config.yaml
n_layer: 22
n_kv_head: 9
lr: 0.00987
train_tokens: 1085000000
Each number is 128 + 24 x the weight over its row's rms, rounded and kept within 0 to 255. Layers, rows and columns count from 0. The size above them is the row's rms in percent of the matrix's.

# layer 2 MLP up, 2304x576, rms 0.0347, rows 471-487, columns 512-575
size [ 94 113 128  74  54  74  85 114  83 138  67  96 130 186  72 130  61]
[[119 106 116 117 115 102 129 175 171  99 167 133 124  75  85 133 124 131 140 123 133 128 173 175 124 113 144 108  69 146 142 162 100 116 128 123 158 162 120 162 117 184 144 183  83 125 128 105 136  90 126 104 112 116  95 155  55  82 148 118 180 112 132  84]
 [130 140 116 161 132 162 127 111 150  87 125 105 121 166  98 155 140 153 151 142  70 138 146 106 154 129 161 138 145 111 151 161 167 103 100 103 147 105 105 146 109 105 168 152  91 132 122 119 131 145 124 113 165 122 141 162 120 118 132  97 185  99  96 183]
 [ 76 145 114 142 113 155 117 118 138 113  87 128 106 146 127 116 108 163 132 155 134  97 148 144  87 159 103 121 124  82 190 152 131 170 122 142  77 138 153 169  58 111 132 107 111 144  81 113 127 123  97 162 119 124 118 139 138 161 110 106 117 121 106 167]
 [100 143 118 109 160 126 132 132 141 138 136 103  99 151 159 116  84  95 109 113 141 101 161 133 126 124 149 160 140  94 111 102 111 129 100 128 152 164 134 121  98 131  79 137 150 114 118 128 138 140 133 109 140 152 157 106  95  99 133 125 145 121 114 187]
 [ 87  78 109 114  77 138 114 110 135 126 120 183 116 130 143 130 123 110 153 103 129 112 135 135 119 113 110 117  70 121 102 113 123 138 122  76 103 148 123 145 151 158 137 101 149 126 142 164 142 151  90 163 165 138 142  70 102 128 114 119 154 121 108 150]
 [135 139 120 131 147 130 126 130 133 105  96 104  98 137 131  89 109 131 159 129 108 154 154 147 107 129 168 112 104 125 139 144 128  97  34 108 138 170 145 145 145 181 112 126  81 133 153  96 144 152 165 108 108 181 104 128 151 138  66  88 142 117 157 169]
 [ 88 153 178  88 138 105 168 102 104 135 131 125 170 133 104 119 148 110 110 135 109  82 152 116 100 110 129 122 102 125 129 171 167 148 157 143 140 137 120  97 173 113  92 129 114 102 119 138 124 159 138  92 127 115 138 127  96 159 106  80 139 133  84 156]
 [163  86 115 109 103 103 135 156 148 167 118 143  88 149 121  96 122 152 159 132 132  70 137 100 133 143 153 113 125 144 117 162 137 138 111 151 152 145 107 111 106 163 168 161 156 139 159 110 127 114 139 127 110 134 158  93 111 146 125 135 112 161 154 122]
 [100 114 126 130 100 135 147 128 145 130 130 136 112 115 172 118  95  90 163 133 157 135 149  97 121 159 155 149 131 101 127 136 112  57 121 157 100 135 142 116 150 170 142 126 154 142 131 115 100 128  96 150  84 143 110 145 113 149 133 135 133 122 130 146]
 [146 143 116 121 162 152  86 117 179 116 121  90  59 167 101 103  79 142 101 169 140 156 112 158 107 138 147 179 129 132 118 112 112 129 139  84 126 166 107 121 116 172 132 141  98  80 129 118 100 127 109 107 108 122 173 121 146  97 179 131 116 130 128  88]
 [112 105 157 142 107 121 121 103 158 123 134 110 124 180 118 127 136 175 136 133 145 143 141 169 105 134 107 108 112 144 118 163 156 115 114 127 149 136 123 185 160 114 141 145 146 181 155  79 129 132 122 155 124 137 110  97 117 100  87 135 146 130 158 124]
 [115 155 156 100 110  94 146 149 131 122 111 133 136  84 107 127 119 172  90 157 122 131 166  76 137 118 139 116 122  79 157 151  90 149 111 116 136 140 119 136 124 113 139 120  81 128 117  96 177 110 147 114 136 130 104 111 125 135 168 133 173 115 134 115]
 [147 117 119 151 112 148 133 100 139 108 122 117 153 150 120 139 138 107 199 158 140 155 140  75 123 144 175  97 148 192 113 110 115 126 112 103 140 205 160 108 108 127 137 114 128 145 115 160 127 165  90 167  91 117 101 127 144 146 126 113 125  96 142 142]
 [137 108 173  80 132 143 116 155 131 155 155 192 133 117 114 145 128 134 140 114 121 125 123 138 119 103 129 103 144 117 156 130 127 114 154 194 111 134 142 124 121 104 115 107  87 146 137 152 100 143 142 118 143 101 134 102 135 113  54 131 112  81 147 137]
 [127 143 126 108  89 139 142 122 141 149 114  97 108 144 133 112 195 101 139 101  89 150 103 153 161 113 144 151 114 134 139 121 121 175 124 152 124 140 128  96 104 163 110 126 135  67 145 105 126 110 116  59 114 173 152  74 169  99 165 142 130  87 125 128]
 [150 100 117 157  87 170 159 145 137 172 140 122 110  90 162 123 137 123 146 145  92 112 124 123 144 151  94 129 134 178 119  96 134 123 101 136 135 157 143 105 102 108 122 122 135 120 160 145  77 101 173 139 115 131 121 111 138 119 159 132 166  95 146 127]
 [114 113 119 116 117 130 120 145  92 115 137 138 165 138 117  88 135 142 123  97 167 126  81 146 112 119 160 107 109 183 147 153  94 142 132 176 104 146 179 141 142 133 109 128 143 117 129 156 132 108 111 158 132 185 108 134 174 141 159 116 127 170 152 139]]
# layer 2 MLP down (transposed), 2304x576, rms 0.0347, rows 471-486, columns 512-575
size [101 120 115  75  52  72  90 118  90 136  71 108 129 103  78 123]
[[128  97 118  94 134 140  87 141 117 123 144 124 138  79  71 135 139 125 129 144 127 113 158 195 117 162 136 122 102 133 124 121 152 150 116 106 176 129 129 140 122 152 109 137  93 106  67  95 113 113 144 107 134  82  91 141 108  77  98 108 125 141  68 137]
 [139 164 129 160 136 145 148 121 125  67 135 149 103 169 113 148 117 118 103 136  77 111 131 134 132 144 118 149 125 122 122 141 147  88 101 114 176 102 126 183 113 107 146 174  87 143 116  91 140 145 118  84  97 119 143 146 108 131 149  75 139 104  58 150]
 [127 137 111 137 117 132 111 141 157 132 124  99  63 140 116 139 106 173 116 145  94 142 147 141 101 120 155 160 108 143 116 116 137 136 130 153 105 127 135 172  69 130 120 142  95 130  85  99 150 128 101 147 130 133 134 139 138 147 109 104 111 143 120 114]
 [106 159 112  96 132 127 137 170 111 138 125  92 126 154 141 134 128 117 118 121 120 118 134 119 110 123 144 121 147 148 124 137 136 151  96 158 120 206 148 137 117  94 131  79 151 101 133 142 175 187 125  98 114 128 162 114 121 125  92 107 116 165  94 178]
 [ 91 126 158 133 168  63  99 134 163  81  96 127 116 101 101 141 149 105 152 117 162 113 146 100 103 128 131 147 155 103 161 124 131 153 117 163 110 123 140 146 155 132 148 150 146 129  99 127 101 130 120 143 123 115 144 111 140 128  86 140 158 138 129 150]
 [107 132 125 142 135 150 114 134 170 120 147 120 122 132 128 124 126 142 145 135 116 162 125 139 139 119 152 119 134 139 139 171 128  92  69 130 149 165 150 144 111 139 110 144  72 115 155  80 115 149 141 142  99 139 118 123 127 136  95 118 108 130 141 156]
 [ 97 139 164  77 161 121 155  94  99 136 135 135 158 142 125 120  78 104 129 112 108 104 133 116 120 122 162 145 100  89 174 184 111 107 148 121 131 119 138  78 105 110 133 144 126 117  81 124 152 151 162 129 109  99 115 107 155 109 139  96 163 123 116 154]
 [132 144 146 115 100 109 130 151 156 167 121 133 111 178 120  85 137 128 151 118 126  79 139 126 153 131 148 129 108 128 152 160 143 111 136 158 114 153 128 127 117 155 134 157 121 124 165 147 156 156 155  93 134 108 166 104 122 109 117 140  85 147 151 113]
 [164 135 102 120 123 148 130  94 171 105 139 147 136 138 142 138  89 124 161 125 172 110 135 137 133 134 171 144 117  89 161 146 101  89 128 169 113 135 129 147 115 169 142 136 147 140 143 121 138 133 111 113  79 133  72  95 119 154 136 121 125  93 115 100]
 [115 150 121 127 162 127 129 136 149 103 128 111  71 152 130 103  94 126 115 177 126 128  97 167 131 149 133 156 134 118 101 119 120 144 119  86 129 115 127 148 105 159 146 137 106  93 112 103 135 124 118 123 130 135 186 142 140 112 162 117 119 126 136  70]
 [157 138 138 112 126 161 175 137 186 117  84 155 147 178 121 127 144 135 103 109 131 152 143 128 127 151 182 105 135 155  79 164 110 153 128 108 119 138 168 145 180 116 142 127 170 151 114 125 124 126 134 162 123 107 112 146 136 128 107 111 111 138 173 127]
 [128 105 130  84 145  95 121 124 117 130 134  96 120 115 138 130 130 125 136 101 122 157 122 140 177 117 155 152 141 137 137 160 116 134 123  96 112 160 117 138 122 120 103 127 116 116 110 129 125 202 165  97 161 161 147 138 129 114 103 181 110 140 177 146]
 [138 166 139 155 129 143 147  99  96 123 123  97 149 153  95 107 121 147 166 122 150 136 160 101 173 143 185 103 149 202 102 103 100 112 122 102 115 159 142 127 148 148 128 122 122 159 138 123 118 152  93 148  82 117 128 130 139 110 148 123 134 117 129 146]
 [105 151 147 140  93 146 153  91  77 144 119 123 113 124 140 129 109 127 139 104  46 129 132 118  84 116 130 122  96 120  74 131 126 113 135 155 123 154 124 150 104 157 120 102  99  89 136 101 148 148 133 128 164 137 123 143 135 182  81 151 122 146 152 146]
 [136 127 120 134 128 153 141 120 123 115 120 109 137 127 141 128 157 137 103 133 114 117  79 112 158 112 101 160 109 133  81 105 102 127 138 132 113 109 160 103 138 180 114 103 117  69 127 140 100 108 130  60 108 146 144 123 174 115 121 110 157 141 130  96]
 [113 104 119 121  94 149 137 160 136 168 149 133 133 129 140 130 133 124 128 137  92 151 150 127 129 136 103 145 135 189 131 120 112 121 123 132 132 129 159  68 122 120 135 135 147 109 141 206  74  97 162 156 104  75 115 115 127 103 146 144 173 108 140 124]]
# layer 2 MLP gate, 2304x576, rms 0.0347, rows 472-487, columns 512-575
size [116 140  72  54  69  88 113  75 132  66 108 114 216  75 130  67]
[[165 141 130 170 151 142 106 113 134  70 117 132 121 175 117 147 155 106 123 137 101 135 119 117 143 100 120 144 131 113 133 172 151  83  96 109 180  93 110 163 131 114 180 158  93 145 120 121 154 169 106 101 140 119 141 144 117 120 137  78 155  99  90 170]
 [174 141 124 114 139 109 144 117 105 106 138 136 152 131 142 166 139 101 115  98 122 156 121 154 155 122 143 131 140 161  97 130 151  97 133 110 148 148  83  89 188 147 128 152 126 131 166 119 115 117 119  92 166 108 131 112 104 100 125 144 134 129 140 111]
 [117 114 128 108 113  89  70 116 145 145 141 114 105 171 154 101 153 143 138 147 125 115 153 121  87  80 147 146  92  81 148 124 121 182  80 139 138 151 131 118 155 121 111  83 180  79 127 167 134 167  72 142 151 175 130  98 163 114  87 129 120 155 133 127]
 [119 107 129 138 154 130  97  93 112  92 138 134 121 129 155 107 144 151 143 141 169 114 130 132 144 126 164 149 165 138 139 131 124  95 131 120 120 131 146 124 128 123 119 120 104  96  95 114 179  98 144 133 115 111 127 101 161 122 134 100  65 133 125 152]
 [ 85 172 147 100 100 123 103  98 116 119 156  86 129 154 141 100 173 137 133 151 136 117 150 102 136 166 119 140 156 116 140 122 131  88 115 156 142 148 147  75 114 159 122 131 101 145 144 157 122 129 104 113 127 129 123 119 121 128 114 137 114 127 119 122]
 [127 120 127 110 131 139 137  87  95 120 126 125 120 139 141 104 134 136 140 127 130 127 136 106 128 126 138 112 136 115 116 131  80 116 108  82 152 125  87 119 108  84 118 138 137 100 131 126 163 131 117 137  95 152 131 132 116 127 143 111 144 115 135  97]
 [119  87 140 100  97 113 169 112 118 179 145 129 133 169 104  87 169 143 129 137 177  62 136 122 122 141 127  98 108 138 115 123 191  97 141 126 165 106 112 127 121 153 130 168 109 108 147 113 138 119 114 139 168 129 135 133 136 142  88 130 147 144 109 102]
 [159 148 148 130  88 178 136  79 169 133 146 106 137 152 149 124 137  95 151 151 141 125 177 101 108 158 160 137 128 117 115  99 104 106 116 116 146 140 136 129 139 118 112 163 145 117 139 146 129 104 107 137 130 159 138 139 114 137 113  94 160 128  94 123]
 [172 119 127 115 129 150  60 116 136 123 115  90  71 174 106 113  99 142  97 167 113 162 142 162  99 106 168 163 150 116 143 115  98 128 145  85 133 159 108 117 129 167 118 141  95  75 121 137 112 116 133 112 115 105 169 110 152  97 171 137 101 131 114  80]
 [111 113 145 149  98 124 134 143 107 128 124 140 131 152 146 119 111 122  74  99 151 136 153 118 138 113  69 138 144 120 132 150 135 101  96 137 136 138  51 112 157  85  79 171 141 177 153 108  94 139 120 144 134 113 124  93 116 108 103 137 123 190 117 154]
 [126 138 138 149 107 117 138 153 148 144 112 144 159  77 148 100 136 196 105 156 116 133 137  93 151 104 143 117 144 120 143 147  43 118 126 142 119 149 105 122 125 126 152 111  98 152 117 109 145 107 144 135 154 123  88 100 122 150 173 134 182 138 136 139]
 [140 145 142 156 178 137 126 128 118 165  73 147 148 149 127 124 106 122 153 155 119 134 147  99  87 156 149 107 129 124 145 135 124 121  96 154 117 144 152  97 120 108 139 149 133 103 118 122 124 137  99 134 140 142 152 161 163 194 100 110 130 169 103 178]
 [133 114  92 140 123 103 145 102 128 113  95  72 135 117 136  93  91 127 107 116 155 131 142 106 168 147 132 132 119 125 155 130 127 130 143  78 184 105 143 127 153 123 116 144 152 140 131  95 166 134 151 139  86 174 122 151 127 158 164 122 138 168 105 122]
 [131 116 125 102 106 129 141 153 152 118 100 110 127 147  94  75 195  87 169 152  92 125  97 115 138 156 144 118 117 136 158 122 113 178 124 128 140 140 141 108 107 174 127 123 110  78 131 123 124 131 122  89 118 158 163 116 170  97 161 126  99  94 138 135]
 [121 151 116 105 179  83  97 126 126 114 142 125 150 144 112 116 146 133  97  85 180 132 136 122 114 115 177 129 139 115 133 164  93 149 144 125 165 100 109 158 129 134 120 136 125 131 101 132 175 179  81 133 138 139 168 151 107 154 102 125 106 144 112 144]
 [123  95 129 125 101 117 133 136 118 163 144 161 156 163 120 134 144 159  98  89 158 130 101 143 132 123 149  90 123 136 138 165 123 132 125 160 105 111 160 142 103 123  87 108 168 131 148 180  92 111 109 159 140 167 107  90 122 152 171 123 136 130 157 144]]